Weights of a small transformer language model.
Size: width 192, MLP 512 GeGLU.
Architecture: LayerNorm before each block, learned positions, no biases in attention or MLP, tied embeddings, capped logits.
Training: 424M tokens, 6981 steps.
Each number is 128 + 24 x the weight over its row's rms, rounded and kept within 0 to 255. Layers, rows and columns count from 0. Numbers have three digits each. The size before them is the row's rms in percent of the matrix's.

# layer 2 attention value, 192x192, rms 0.0284, rows 86-128, columns 64-127
104:190115133147138127136139109153116177127157127122097157134124096120176141117103115089109096142120110131111167110105113134132066141148169133144166119110150096099099058158144116156117135151123177
098:121106085078119097109122120124112079146133180082115123099160122099095131136141118140153169139125117115192133125122130087131147119129149119118126078173115126138119148145082163127108132128094118
115:123138166151085148089109150091150093158138111087089121120145140131140115139134121114133118116125127144149121109142136123124117140102167170134153164103103131152110111106095133107118140130120143
104:094151119094119154128104146127188168140092161133116082128147126128126086109131141151097115124100131121142123126142150092140148121108130107157149099083122117086102161129165170133089131192113154
102:091119120165109140107130150120127099130151183095113096152102090125116133168137132110082099117124100124132107123118129113118164140162147146164149105121068123126088121120134157158158113144109119
106:113140096143158142152107139053117124155128116117146166109129138138162131117150125127128122154133099100130117111169137148142167135116130084164136126130112126147140128118147120110150196131109131
117:107134126128121138123139134129152102155124145146156120175112103106107164152144088118155107138143150135164152109156150166124084151160122071139157056120097135100161114163128154137074120130130166
087:101161128098116142111177160137155084068102145162106116147149099120106073122110155133111119086108112099108128145129118104161134150130134149127145124070107081115103137121154160101134158134189134
101:111102144142158159151163105094141105137126119128138112119156155106184120142131136127114164144146088119109104157080126136128106122159147088140107128134109162155108119141096109123121157177106142
107:132134130168172129100117143100153124113135160191130122095148106112124123116172142139139119122162189149145150132090157142122177120190123139114126151105102139129107117126131133130139132113124109
107:105164143089171117166141105105105150156132115112078107146093124171104119114109084110099139111121132114121112132181111119167107086153139100168123114117102070142127164133148107119132108160127124
106:144150141105131143105122162112113142137154099098132108144134087166133125124124122139122122069156130143130161157145109169098132140104127099147191133138086141184120145147110150095114142137119131
106:141136151110117132099184140120131139134150109165130104131195107109099170127139127126139116155087141112128114157121121127107150135116108127157098145131162124136150126119144098170111106173119118
101:146158152117097144151086142122106091135135119094093115112108137163170080110091073082125140124122198147153132117093080148152171105118127152119127188098131120166137123136107101108118104120174090
107:156125122182125131160061163090134098134133109119096142117137096099139116127128119087158105119099123101165124087127155142108106139131094112151128122154118138117127116128137115119148085103111137
091:126081141184133087133117144118145102164099132126125158161137132087124105094155103123125103146132126108119137141127114111145118144053153165131103168127204131145113152167123113122159129089166132
112:165136147122134126171119132140087142095078164130138117144114115128162135112123112165077114157110113100098129110108119116122140127150151093143157055095080114148125162135094144147108117135127149
092:124120149130127091175121116127163107147114114111139141126116095147134100119145139134124119080090116126104106111145130117151131109133146136165105136116117104167156142150157105118115174130135138
104:130158158086110156119135126127121127143109071123125116140138130131188110105101131156122107111109141119135117135149112111133109134101118134082109121130133155168103146101148112153162164099168160
113:178075165133115132133073157156141065093127112092125131126181110111183105104108078117125111127116154137126145109150118138116128154102153115139138120110122162110166143121140120125095101183100125
098:164144147141140146119158090142097147109105096142155153081124114095125087129145131115151085146119123123162118127107153129154161121119120111136089107134143142135126115144118139156141129089162113
106:116082142112099152142154088139146115114137139136128145158139142155127105110122108122142128110103151151116132098144123151081129111130170107132177075085105138070160130118158174140095106144093143
128:124127167125091134139168129151115177136110100110111159081104150114085143115126125081146133144164162120192128137126093126147121110129157166064116146117163135111152136123153129147121109136156103
099:142179096128172127131110101144136127069130141158147132141149117140136100171095135138131106095094133111111145155123112151113122114130081138080141091128111133101141120114121147126104152130117117
101:162136101095141122109129092180118106091152112136136124128128129138122082160119100193147118114120117176070165157104131122131140123117098118119139125185111115125152090125147147153127142071118067
097:194162142133159133179134094142156090129169109154127109131086128119154137134169120174153100136115132149134167117105091179126097135102136110150150116177199126102141104140150126094129151151146169
116:138155159173080146140112158123169084123120144138141150134112134130078115128098099107136105110117130129127130099123100166096110155115140127132150125125127083119154113133124127142092114100145138
110:175087165149132126107093126085146126109127183151101092128126124151133126123077131116087116135132120117100125142066123101130155115144134138113129152110118146134106119108149137169117155139070119
103:115146124144155158150153081120115144106165115132124172111117107117140113103115146164121120117141131112121114134112118190116129123123097144160140093147128122105115117113136119112137172110081103
094:144121097111184141136131105084134169145155111105128092126121126106119111112093100138137106146146096136110095122138128122102114098182084134127154173123101149156138102083087120151148140135073146
106:141111110153171093152167101094159136154109170116141097121113162070119126097158127147102135152125135108081110112114115096162151130189139108159111136163104137138125129143114095174166148140079123
104:180094178108130120142104139070133135125142106150089123146093137172123166117130114116126114113145162148131119125060148128129095140195113149145120155123153126153089115121154097150179103147145124
102:119100132128134153112113104139183109107123146136120152123134100092170118132144129112163111101093152175115131161130083151095166160175109136105135176088106142106094084127168140125156157108098133
101:173103171165130162165135091128151111115102131123122116126126113126163126150133143114092065107133141133104093143123123151130114126121172124170139112121116154086142161093157184125146151144107123
103:128154134149126111136154151144122136105126138156122120172135103133118159123128162162114134098100161114115133124124140100093085120133117135105107149137129137135160182130134099153107164131113138
130:122129141157113109187138138172142125131098157143153094181153131142135163190091107144131112111106099093099086123130095117108093111147142161127150134095096151103152111117111110120142115144129123
101:163128122142101116153096154155102145102142098148131158117118128157144132160156161151126109065099107125089148135088151109128128142146126138158139140180102142155101094121127170122153150101108133
105:079134118069114110159171132171104153116128104135158153124126152134138066148149154173154145126154116129136173123108111132114105108144145097120147083143153132154107153110136133118091150127115140
107:157168166132125172112130103083110151131108138137109141093157164152141174096132153100152155094131140122126120110070157110101126109135122108114120131134145144142113114126105100098132104140084182
099:125110114121081125106109159150102134123136125163140112117101124121145132176126153092129137147130143145151121169129103137140132123126158101128101097107108106105133141118136088165096150141103146
105:131118134108107120132078143096154085134128164140144087154122111152109106104115118122094151065106128135113102152125141131153095106091135126168139085123154152117183148107129146142126106162127092
102:131123147092138132119137163099097113127105093169164173093114166106114130123133127162105123135134106124150118130109153088185062141079097138136110127119173142164107121099087116077108092152167143
097:125111119091155145141096160114086100104099147130145105133150147132174071104161111151106111130129127134125125148140111098089135120150166116148088120155130138144104147121118134136184154133103136
# layer 2 attention output (transposed), 192x192, rms 0.134, rows 86-128, columns 64-127
104:078143100132142131131087124119081107116110166104130125117117110152097133157119178128112124123117155165179110118118133157106176165118111101134124091133154120117120086128121139168141120082144102
101:113143118115146123166160130122161092102143125154188125116127120131083105113103090105125116123085110096145140146124137139115134124143089132115161150118076142167098102122124111156117116127143176
111:146136112138123108198126113134095125078110176148159176139103107090118126165098145152151075125124127130160124124127129129118174086147177106118143119172145172123130112170125143148137120120151104
107:102111151160145136121114142107111175140126096128126166175117169145133130131088116099148108156145116157149148119121112107130115146097099178121132124146170137155109137145108106079127133100121120
102:114143136126108110137137120121178108127113106133120138121129155114143127167125161144107094110123128124111152164069129146148108147093144142114154136115202129127104089165149145134098133128122132
106:126119120152134120109145140145159146087113123120169123159149125110120137113166142151152161157117150133122108096083175164132134113126175182129125121130101129147154126095144148111135116159106081
124:136111128133119107138104144164146127089123106128102109165153164128128136109081131146147147165131141162171095126110126096125140130125114171070142154139131136110085130101118092123128118143173117
082:133117155145113126117125105123143146135137126088125119124121135101120147111128091123178049164159091191081156119135120158144081147107147133174133137149110145114123161127120142119118145093108128
104:161159132148149125143122156147144177117119128132105148114147102133135147094149127145114146131112146089125139105133125138168136115158122109140145168172100125140142110105105156157131165112133120
109:118104147138126108077144116167122137106113141110121139103098095102125120099170118123159102132124098125112131118172137116142058085121108121127108154144155152121113107151132142143119148120130101
111:122156119115113124169098142137122130105119095178120137121113131085172129144132180151149107131094142150160133153133118178127107156068143187149092093139113136160163090156156132127124121134118143
105:131080136169124113140128097137142112113095190179155142141115096110128143128138140167169144176144161148168076080131100129156152090130162147105159082135124111137118144098133147124163130101194115
103:112108150123135119151131108150117146122105109105103123087121084136121115147098130121108095128169137100091153084160153143127088109118110120122138134139107150152100133170093145136115151160144127
103:155114092126097126108178102109111141127138157156143114122104092108152113160169187115114097132106114109092148091128145147125146130131186116126123093195158143170182116117168165105125156130118144
105:128104120104152102108157128097137143133116128079112122120142137151165178171160133139123158113075116141106134144143098097131126121127130150107122106098149123148110104179120134145130121141172101
087:112118157056098156137156105091135148117132118098103087120103142157146134160140110126123163130174135110103160120123127111121132094143114101127138126112121126143125164136100113177143154145151120
101:095133135123147106150138112145150108161172106114120131125124119069113124126104123105094137078146137184161110132088153142143110157188153148122145168117131130134128077108142109125116181115086156
092:115108111096117126145154140113125131112172122168100113160106149161170162143128128107165131181110104140154122091109141144106119100108103105101165149108129149088151178127111137136104102112160165
104:157105139113109108153091099138120118132140130193139129102122129096102141136148112136171120152173169152181129100114156123147074162097113129165127119107071136120147145122110098103125161118150124
118:105072117084148078137144100134116161169109141127095144121141139113128134159140120119129107097132136129172138102100084129122133146126143129064136130122164138130155098159123140097152120116148128
098:124171076139171125115120143090136130079129153118095134122131110184135117135096123109106193106141127087102148103124134099140152110134129118088128147129117121121108151152141109137129157162097124
103:099142086173140134135115120166121132153141108117138137132114128114125130166083129139090106125105083101145135099136095100108157132128106129054119141142157165137108093124116140128138151093092136
130:143165105139141161113100134099121124087133152145119120122129122143109105170132126119116137130149119083090163123127149109114139143100102109156115108164125085164132152143140088127122125126063122
097:144103174143123087134130125114098152193157117092115119138158164116129131098152130101154119103105119131119118150138098100141123182121163155155122162132109150080077097121111141119145127111143131
101:143116120145121146099131133086118107140133158107103142157148136124130119126121112131086142095130140072192118113130098121126093110134161164100123118076142144073105138100161112134156117123132162
102:111105124114121106119119157178113115101145147086118144143182148141131124131127131132107175170125158109131139117126164145142103119167136150078126108093106121118133136078118079139161110099151092
122:162154105073159126139135100158115097110127079101090121151172173145159114160114145124145103148141081094113115105134129092090155130139100144117140109117147131131146175115139109093114096149128107
108:135134100105132113099145090133122139140134083116127169114149137109093129122157116115147130093143123107107118122156141131127100112139102136126167164088185122140171147084124112115130076150119141
106:139125114144178114121121145139192087101116165132129101144144139147101149124121103136153165179121106158152116100136141149147094098130116124085134148122098124113153153110119106138132097149143111
094:137155111158133126131158141154087132106179139152149146101165160166123122132165197101162183130119119084130099110090097135114139119113133158114115115141128114120147135138152126114129115174112093
110:097126185152109155123145177126131138096149145105115127142151109121135073143126146097124159089125148098150148136088159165117081108116114146157118135121171125116117095131148118165136163123101121
109:114123101107146125107166142182119128122126159091140101140146103117158150164164179145165155148097142163158123124136153100105152116103131145104146064133130127137195116133125130105123116172140071
098:123154140127137119091123134143106168119133106106114100115166123132136119130182135142133095159112086109056171081141091116110112113131104116138122144110179173147141117116128159108111114128119134
100:137116102126120102153109132131140142099149137134082155165115148163119154123125110128100164089128119101189163137130150117123145124111086104101135136120133146111113110117102087140089144082102123
107:123132184128150121136088127111146159168181096125096129162116150127136096138130123120124079116146098172146147157099096148131106140140096114132132096067109119135130136169102105148113150133160120
133:139146107100119168147118100102112112152134054101071156091119123080120121080157147134130082122147143150116144112134108178177128142124122119131156141127170124109122107137121128146088121108122129
102:101096105129138114111105121113153096143105139119136134102111105141144158113125105106105146141098142122120095126138132115137115092124139110125146098079148136070109124118121137175117117092162087
108:122131099149143151136092101143117140145138146126138138173141144124116101115108109130105109163127117116133122066121139128126150144119097187102095130079143096102084138109149114165146154136124123
103:107129113187177100141109131154100162109143177153126148168088057113123130119101168134102135094094088151117138131179152122094159108191144110103131096111117127132112148119131142136146159111149111
095:147126149119116118150117115165094116192083126106159131130120117117112116141109122148128051114109138134131153126117102149099134138119115150152094159118147153141100085147127166181114099145147135
104:130081109116118126161167140111136138153132103149083196109093142140140176158100105117119146096116114121175126114108085090089174115127115143097157138142161146109108086133111131125142143148134117
111:123137151124145104163144120171102142074150168135136139120146115130146180128103102110145155138152136170109116094115139099092183127153185138136154137186097110115129137163101124148138142168143101
097:141129104121160135142148142110119100132149153163150148098127091088136130158097157112169132112136105149142116102097148162164153120118103099131188148110153091157153130109099181083103178107146149
# layer 2 attention query, 192x192, rms 0.0388, rows 128-191, columns 64-127
120:138133121131140099103162139151143121118107118128159165110071142138078184148148174160099145127095127123110100131101151108146140085134158141127119119154100137115154101137115158150128119080099155
107:095118163105132131191124123151114128172126151076152120166121148124135115122125102147079154135093092148140119157143109134131122106124161143109088119142109114144153146135116110154115107135111143
111:123136103095148106122160129167152092128134109064100098148183119170134151142168170135099145127151111112153127116133092161156124150088093157151164118107126114121139097110114132077112093119091118
110:111099161149115094118097151123132113138137100172106125104124164134115128161129105158135087131109139111118102075139150173173110163114150129095095110157147119129124160156090094133110145125095134
103:144136093131107150086124139156184116148118154123181139094137117127114142124157118098134155124116117076106126115084130082125168116137159117145116152158143161115125134112139129120145150128116162
094:123100066151131138117142135181100113101152095087148124154154135126110096114103130143115130147129103131132152120109167138136124097178161101137096141135158094149119116114120127112108130109169135
116:132110123144101136133144150158130132091126137116118120117120175143139135155134146109135127084146103113126123165087098127118137099125145096177168139136147177111144116145135156178136104143129123
102:132121130132112125121151087116157133134132136163148117106101122136156165121124105131106137132126128104156113112089155115139096160137129141139097123133150157114125116150119117140142130158177104
131:114175103108130093126136182123111112168143173147141182116154131124085104104137138104111114176081130112112134124145144133136133118179100102133131118136151093129167142143119141099132102118103163
118:155107081152144132119132087128116075125102176132145120140168141142106147160094148103111129082089128162127136148134131168130170103132170110137142154171132084137139117110127166135126060117169105
106:116117133119128138116142119104123105163083126093123167138163121107121110093145118125118116117109132139076145138111138148145152178068124115105144148137155155122153137109140104132114112119133137
124:144182107123135142143130086077122129132140147118090139131100116133129121118137163095167078107100111144182075150115132152110067086134136100118114130148161133128151110143133179160170160113145152
112:155127146158123172094122144097112136119101160114152114121153146161122111111130097130103136115142095115133149153132087159110137144104098136156117085138148152143165162111121115137137099131136143
117:089186137163105153110153099139143097124149164126138132128101105088123094160192127102111128139136114084133115133129096122103080156101128162116122147159123136119145089180119084130139150125152159
110:132157134115158163099131130105138114160131128117125125120110132163150155127149097141152120088123122121159103115161117119141085136156128120118132111103106123089109142135125132122118115140104109
105:114118069097171135150096128103105108113173137141170123169126141111086146158105167111108155109115113156095150118090131118130139157158101148117123123125134090151116159129140145101155122156103160
113:155177108106099111135080152122139072116125207136150147129102112125175129117092113116130126101128116118129115106083150134161133137135114157134132139148156112168109129158112136163136132156104136
129:146116116145147140119121132111116100105111100126125163115119121172151138127086130117099093088105104135141141161154134169121130102152131128146157135119156102102119120131144159133141099161095147
110:117136146132112141104149071089147154130121161122148105116119138136094132127146108127104136122148093126122065157115098145119100144139089135155125136167120139158126101136107104153113124157189121
103:118141150142144155150119120118129138142165104101141150131159105094126106091117158123121082157129129096115087155136120123125138136112078132122166137133174161109145141116120144113101164117104113
098:119150131165169121162145174156135138139141131130133085143142133110098159102107087120093160147140137106101124085119157128120109133126117120104111137070128106152153117138156124112128112129169139
115:150141103132130091162099126124109158190105114141128124108128136131088146106106110073138105103142124151073103111108131138108144129117102132133170166142122131158127105095112134098154107132121118
101:100152153168141088155146104161096144131099121171093112123127100125122182149102137136131138179106111130150085100105136117142094153105126140136137115088126129157135104146142114161078151135149139
105:144137085145150150179101141152166131151112174140165126139096095084094083127113141099124122147149136114116154123142145100142137135117124118127136123152156123197116123135122171117172165114127146
123:172116076110118101168125124155125086116168126164140132116144171102118099139124103177098122149131153147162102128130126161097146118145115113083102147140155135100128121129138086091168148094107133
119:149119115164138136110135108109081134088104131090112121141147159135127155149129115140128098179096100088166113111116112146144111132113141100137133121166131143180105139140163055134185122149103142
094:171131102149143122124099110130152129113108126140114129157142137101128106115138083133088157094082151153150108120155116129112113081128110163122126155129126149121132132123125112143128144138115127
113:130165143077127129119144110135139138163131131175129124123110142097150158132155110168138149141171179127141121110071145108110098187169107125098098091095109134109083110108119097123103122110169145
116:164091158158095170130145141124170123118125137053149122111105129137168138090147113159157152109158154106125142118098152144116124139130123101100131132117125118129099074122121141121140134127163105
112:135140142146133089128177111156144097157094167191161116139132119103106098132110171153117093066085133117115099124142136114089125131139166104147123091126150127127124149162110154083180101148132115
108:128110139135140089100134169130113120106137128170121164147113098126165131083130122079145122120140181149108168160128139119090126095140128114114125148190105086106088147114107155089160124101083154
119:139121127167153183126117099129135118103150089099120117119094109125156159133145088096126113120132122135120186134110108127152129152129147171149104087137151109139165101139121140145125120099087106
116:130170112121132142110111101109139140131109124143119140116161150117123128157125187131132122108174140146100111098138132076121101144139111089080093089102157145117163088157154123134081147083140109
120:128118136115170137112155173141136109143121088104138130122143141115107136118126141129114100130106123110085165140114144148145164152117149095102115105140112135121106136132105134148143089097142142
106:108116128108080126171150120089154156136123160129105085086145104131128105133130128141170123097139119106159076116109157151120083124129137133131116125145154127094156165147105153166108150121083127
109:127140131151138141139114105122129115141167130123108126116132110162142150152130150120108141099158115113161124144131162134137123128178077148121145105085109128128069132173128107148134115143142091
119:109162160199123147132066112086167157103133079150112113152108144123140174116163164103077128082118068142119117141115104160129096104149106109127135103157127157135108130086099115129095110126147133
109:095141147112143117103090161138114186144137141112128124091107134131133103157147101165115173107122152106137109132090146130153097142146099149164163102168144105157106156152103142139130105135132141
106:161142154118109094128120176108171115117170062115122138138094111137166142084106129117137141085145143104113106074135110167132136155129130152145135129127112103110102103123128121132116167073113121
112:156119145105123165140073128098111128129128145107146149138088094130139129155157174102145111097123153166137150157180128124104109159107172157105159147140135129125102127118108124122128140127185078
115:126174143180146129096142088095129097139142130126126110144125126099132168157144143141125158114098072102141152114122117101125149149146112157182138118159111143077112122119111131161132120098127139
134:115137137085131113121128178123113117108086119144130131132150130150115162089098099088138137124096162155131096135125160119167130121149109132134107179110131129170150158130110121093118124167120174
111:100095148138136126175115127111139118114154099176100145123114144121151134129105139045109139170147097155085167092149167083140135148122089118083183136119136104151142136136105096123094126118152160
117:145173099090157160118142098109072116145101106080136120140117119118109131161148099101145099120121135149139151139145104146164128151101146114142189092144198107132151143163101132120123142149133111
114:192096119123143137174118110140086141133118141122133133144107139145109156117091125159147175151130156127130137106140128135099132093152115104094077096115114119140099118159124115116118142116139180
107:151140158135123132170094169110144147118136143138118102135118136113106136154155125139151157132090131139109100127132143146110124159134090149114142146151129122120156122159125106111101127094110129
104:110126129124155180166133085115162152116120148069110097160097166117133139124153146113155094171120112114144108126141157175169104145103124171140135111141123147103108045130071123111166119115123152
117:150150162138134127128089121118132179091121141109130136105092109150149119118117150081121118128111198088127166138125118181102127176105144148169118103146161137131140126174142119146148171148090132
102:174130122135134130140084108125122106124141120119075144135140129124123105101124113139112113150187135115149139113141131093111150119114139156108142153117118134089132137115107173102123135174108104
111:111119113122144113076154134094119111136123121140158099108144156155149107171147126128101161170109117141130130146155105143170155139119101168137148137152147124134141117152129119132121121145137113
130:103119176131147142108147116101140093099151127099140081091123157136165148117129160157102148138144085117153103135126105128128086117111152170165151112117137122094105146160103140164128124144174121
099:089126120106146128132100135140138187136141157101102160136053143118117152149138161124116151116107143142154138150142108132104111121126142105126128127139102112140144118163150103169165140105189136
109:132156113133137130120104147171091160127129106128147147124124087132135090203137111155152144139145161120134153133135125149112116174122150119129111151133093111142094136145088088124141160101148131
108:100092167109151124110144137121139119170134092099127155136109117140088138085101172152128159135110151121072118119113162115125149138141182081131092197125122089174093109125125138119124119127081107
116:181169165128163181119116071116103112173143099077140121147146112123153133116154161123124083170104121140108142136071132130093088136152106131123112146169132128104082148124122119105116099116150127
119:122147162169117153102121115154116092113174103084109153130086108142156206095123114147128137133120128132192126105128113120106113125111149165143093144116156134132110112133119115169119122112142127
125:088108123166160167117153088139122096118118110133174131144147138122128159133168125137155140131114092111184124106085122082140125103165123188141158151139093158093117133097121120162142095125186130
102:145125171135138146095121131118196131127144132082100093104106143125129171159134148113145116134149165127110106126131108117131134119116106121122114171150109158069097121106087129133138142123151121
111:108064124110098100112116153125147108123174158091147127117139107126134167111121144105145132117135099160088136098092113121106142092137120137122131153124157144097155136137122146090151132160073113
104:166130146135106121139112102121128140092143096116142152064115101115118135152095109158102108171130122138107121120123109151140101116114169120097094191155130135113111166162142131110094148107102157
107:136125186133117094126137131123153185140107116204132145114091117139121138101128152069129128132100140144160068121152120116132146138105137130108162141144125150089127161134092087134161115102066108
107:158141095103101131122114182167111166158147153181174150098133152158088142128107148104107129115178144138133150102145091105133107107146118120139106140130127138158118137212121176154165121106134103
113:136139082116121157130113095139172122118122128067137091122133135113133114133162110142148106140110101151144153121141102174125098128122112113113156159098119175162118169151127122142127149115113140
124:125156127155092114153128174134145119156167185134141148106109130118109147124114119155127127128120147118081135118127179094119110119132116120080119105089125075124126166094122126087092113134122163
# layer 2 attention key, 192x192, rms 0.0403, rows 128-191, columns 64-127
126:176148092163127126113115146134122134117141108145132151087103213142086104117143163126106165091124145152122137139133112136132104130112088113136088131124129156097131092126115179174192167100121147
103:101138136098124098177154140134102117154147090121124098122152130135095097156117140121109137153124133121148137136130115098127133098098125128126096138142115139163124183151144172135114084125111151
112:066179107116121115094146128168154116162184121088094182127152108124147142166161116132134150126161080119131136127126104130121121154133146123121154126132118130093142132116144128089112121127079118
108:158116144107122133087136123093167151137112169134139108096119145085170154161109118162135122107149147146131050112132144164132123134139130131137117116136123115101086130144118174095180157104129117
106:133076101159159090095133124141110144164080139120145167135106108138154117137128097130153138123116162097110109166097126069138137142119134091122151134138111175074156125129111114165130148106157120
095:149126113134165150130141132157146138155179143116138102107094119109125085087102131163096118135113145152106137104130168144081153136158169099120086154085146113162133131127143144097136111107163127
116:126150097127089134152094141148153121132130129121146134118113131175155127164096118132127177118144139130124130126141175109128102133125166075114165145102134172121116119118129118146131145141161126
111:140117162111109149107159109097170099124145141117129146142077124111128140109098146176134110152113127114171088120130159160153089124135150082131114116112092123140130100138145124143114125114134110
127:115182114103162109129132160119097122182093103164130157152129087114123127119110142083137112134146114119171075122136128131155173091133134141121134119123143114103087129145145110147150120110163161
115:134096093127133085150110135135111132176098124138128121128156139139106140111140143109102146120099162149117134153124126146112156151142139119087155085092084133108135143126123136098066085150166121
103:093105128135129106134161143075115126143096134150148133148183140081123101115153123157140112137109146110117127112094170110147169144087108125120148117120127127100106150133110124137196100140118113
123:140153097132134117120133096138140162157113123087106121143121161157156143087157162083135107184138147084111132171124143151108153092125111101130126126109134172159112087074112148165128128107094159
112:161148135128129199136090128077160163141126168105118127123173115147082102145109112116119126085074157102133158094115102131094127104142141100155111101141090125161157123146148116125174071125105154
120:142135158136138131109146145137161097093131178125143151145078152124119126150174129123110101167144121111128197145139126106113150132104125182152137119153144133135122112149136140110151171115165096
108:137163152122149196104113127114169107156072117085127149134121114142160142153143123151168125123108131100133156117103137124144118115120138126119121159124127097116123108082095145095144122140069140
109:092142157082132122139144151103093150118128090168126095143127108140142105144147177086143131111153128145140090129082122145121105140143095170125136118104146113140133175138096150140138073139115107
117:173098143129104097131096153174149152128139170105131128148085159108125132155111146108129119107136144134121134137105148116089115128174121106169169109126149099138138130120133103143130142120115147
125:101114082155098104119086101116085132101123120103119139140162150134123162135126124119116120161103133137159139127157121131110110119158138104104162119124134156101124103145121078106138096143134124
109:106108136140116120126129109098116150100144130128096142080122147160119113147106147158123113119133142141121138136112102164108078124114156128126157125163119115148159125093100124183079141100145101
100:122183083120132127165128107145124116102173125087129139104147124096155157128140138121152106150139144128129121106123109129132127119144147153146150110161171117116113153120133126092106145102148092
103:131133113173123121146136135144136103139130134140135122142096108127130144074130142134116154118178130119117118111128139132157164154153145140134104174114183126118135107144142130165134087126177138
112:132162122138127093152067104109150142139158092181112108151124139125151177159123162034162156119130119146105122122153111144128130143131124154078133140140152121112149159120079132143107087140105114
106:161127129105170135127129129144134167150135109145105135131104111132121116167130112112093122140133131156120091146160153142127086170137103150149126111127145121122100098163133124144142190159136108
109:113121084111132095166133084168154117161118113137148087123098123113118122097154136047105105133190168106102142129159117143096137121138138153155118109138132187148124103097086118135155097151133115
117:127133101156127143154146130144125133103110089145129103105124142118149123084137118161110192130121142111140069108089096134086154160116155102141115127156141102114124106121087100081135134108128125
121:154162127142165175116160104106128167134105126108121118152135134100152111088109107110090123158111150120095105134147100153137173093104127093147146143142131146186147087112185097128108151174091147
095:178171174131115176111087114094155172105119109104150121144119143141127124117140093138110112134088167138137115165137157155143128117123117151136134141117083136151093145135082087111123151137138120
112:198086158139104125120104154144159143101127161147114094110113136121171146180148127144138070134135134149148093121106171144092120179170117124127100150116152147124115113141157123112135145106169129
117:172098104139121120162140167094123096116115174100126138144157151120141128115108080147126121151126107142141138161105101173110099111137104133097144131152133118128116126158116122123168104111133147
114:141136127147099058129141141146104125147090126189128149117168166141154107122146154136147110161145143117130109099123156111132146160172170109174116127083112145101121126086145095122138121121173073
108:110173132119090141128127153132132139101129124146123149138123122149144137085129109094122110117108150166152096151131118076122121147170125138109104128170116142119119145123105171123088169143071146
115:134099131125145188147100137101151158115122094059125110108135131092096164155133114114134136153128114150121191125089101121146110126121118141097118133133126134163161111118080111109144163128081122
112:130124105142157112083094116171150135071112155098143161129111142122122158161141203176124125146135116154117127128082123084103126173118140098102071119115129095116121170184111111137102137100149113
120:126143088112150140167171165132130142159123126159132137104106111129123068172131170158143132090081141136121082130136152098128150145093152117129131147152131126145093129111127117108144125108119129
117:114135129100068126149144126138140146152137124069098127135171153151147149138146127133134095154132137153117105109121129173128142120146124093142097089114113162136129130116153148138125131077089112
105:154160134126136191120073128160161098144128156080125092112154141130129157161109121137135131130133109147114137159121119172178074124130092097103142156097116130131121134166147105146105095150127148
113:138164137099171126159105121120149156090102099104116106129124158142144111121111162143133093123104143161087142138148158145157090121143140140126119116182126118149078120131134112142152108136142113
103:119086136120153104091051167101150099129163137134142112158058107118142147150139118102084111110148117139158124114129129105118117100147145119161129136175141152144109153146126101155128146144131115
108:144150107165136117103131104118172124069108122073129139136102123089147178135138106126125175128119137144157119101155085127133117123131165130104120143126124151116067147133095129125142168097127095
109:121121135112100111083124167144090106121145105084151116108079153118127124106104141128127103110096131091117132111103088093109092162106111163128145116095092112108173138125104133137146126115151091
120:141105173138153131116125148126132145131119155124113134147154145131141133131163098161149112132101151144104183116122135141175138160126092159178135112106137142142118085110107087127133117155111177
127:070103147167159060117158160068120136103081157165125103130120106115133125130121127100150120086087140114183124140165142141137114091119110150124144126147145139120142156123157142171123126095121149
109:122148150085179144169116156081139088138108151134128138125099128112133115125143138110140127163182111133141128127147162087181114142096142164070153110175147096159169126140121146079119117144156147
115:146119119112107130122115110134131158135116150090122071160126107095091151136117163114117117133117081147150174123159112150164144178088144114068189159100129147130182118110140124077147105130082156
120:145168144140134132161124105131136151120114115183131122121080147183143135137060149128134140133148128109147107125097159115097097103134096110121079120103146119081113137181130112109085149098136138
112:134142123158137138151116164125091162130144149163126100121123104144110139103127118111135109056136113163076098096152097117124139135120102139145142156161149098133145096154112090160115160079129155
108:095143138176127103109119122117114134161158103092093136118079169155157116144127125107128124170091138111125118161151095165171129125098154120139158081149147177117102113128115116071159157129130172
115:139126127154118089120120132106117156082105150124104145121100140094100164084120122110132119141141184112145160140146136141113146166147133122163085118101146140156084142115110109127122066136141146
101:153123120139111161118121093174166142154148042124170125147133078145142118125078099102104129138152116095113145122155155157101095157130181140100130143111094113122138124137143149112116129160113118
109:116113095122144132077144142109123133140165120129159110106154141137065134149109106152128145152109133112117170125151096139179122158140139101086167121142141165131147108147131079102112134083160113
119:148147139156188158145099125142153110130128124070094111129130138137085131139116106167100121162121122102113161155147124153138086130142178131133189071113139120150108170131156129130148166141140110
102:147144108145129116163139101101112113133139148120117075127098120135129113111140107120148106130137105114138121135134132133080124083085132126138160158171151161145092126152116147143138123162170126
108:116144161139160105092131118140148149151132165109140127102098105127136120132162117151111137151102123102141163139121114102067165110128110136191126132109140105112111148128103106132120121120192095
108:137130124144086071136140150098061105132136138182118137131104136133109148095097102105140174107138093128072105148118143145125142154112153103112121154155144120107104154187156130157132142095110123
118:180140138130165111130093155137136110148127106120117099113135136135134151115130153091143069131080101130074129149115136111123099116135122113106159139175141139172125140105131117073145151123101116
113:154130112202136113099123158115131122119145152059127081137091104153139137107147112126140151134130111136126144129131151143129126140113089129176142111130161120138092128146119106134115090167082136
129:138137156113181119130113145118141093138174116108120129117112137134155099141144154114117142157121112133121144133114121122122134149122109149114156116107136155142133140140140096121155158116119151
099:146097178147172181111127178094152126093131164132118110147114150159130148115103118087109112130101132132088114153103181130164182144087131138115138102138150127146080147137121151095118151124112132
111:133115119137085134119103178110092148120129102135138125137150101124122160075127154116140134104078162125093134113147101119121143078153141148066135079128155148137150135134116195155125120146072115
113:151116084125142139149155139120121118082139158124131125133147090135149166151115155140084145174139128134161121151085168119147154098123107117132139126127131135123107179122117114113111128093075129
107:117163141131112110103147137129089145150122147179100112078100155110113146160099097150101122141097127116135073121124134078126129144087104163131128122109097127107106097127108102164138159094153146
109:147128088123124160168109103165127125129123115123143149115102109143097130124165158138152164097163131115131161134125141102127132117126124138128131125103096141144113115157116111114143089090133116
113:097146087120139146177183118165128110138084153079148083135191129123125089121158123156120097144121105111134133156133118116138129088129121119120170123139122124161088148115125110134121111075071106
116:124135130120129105127136159137134081162152164147156141140094101135115143149124171107110130119147130157127110118094149093129106103135088162121078103140158113073069128139118137123115137142141105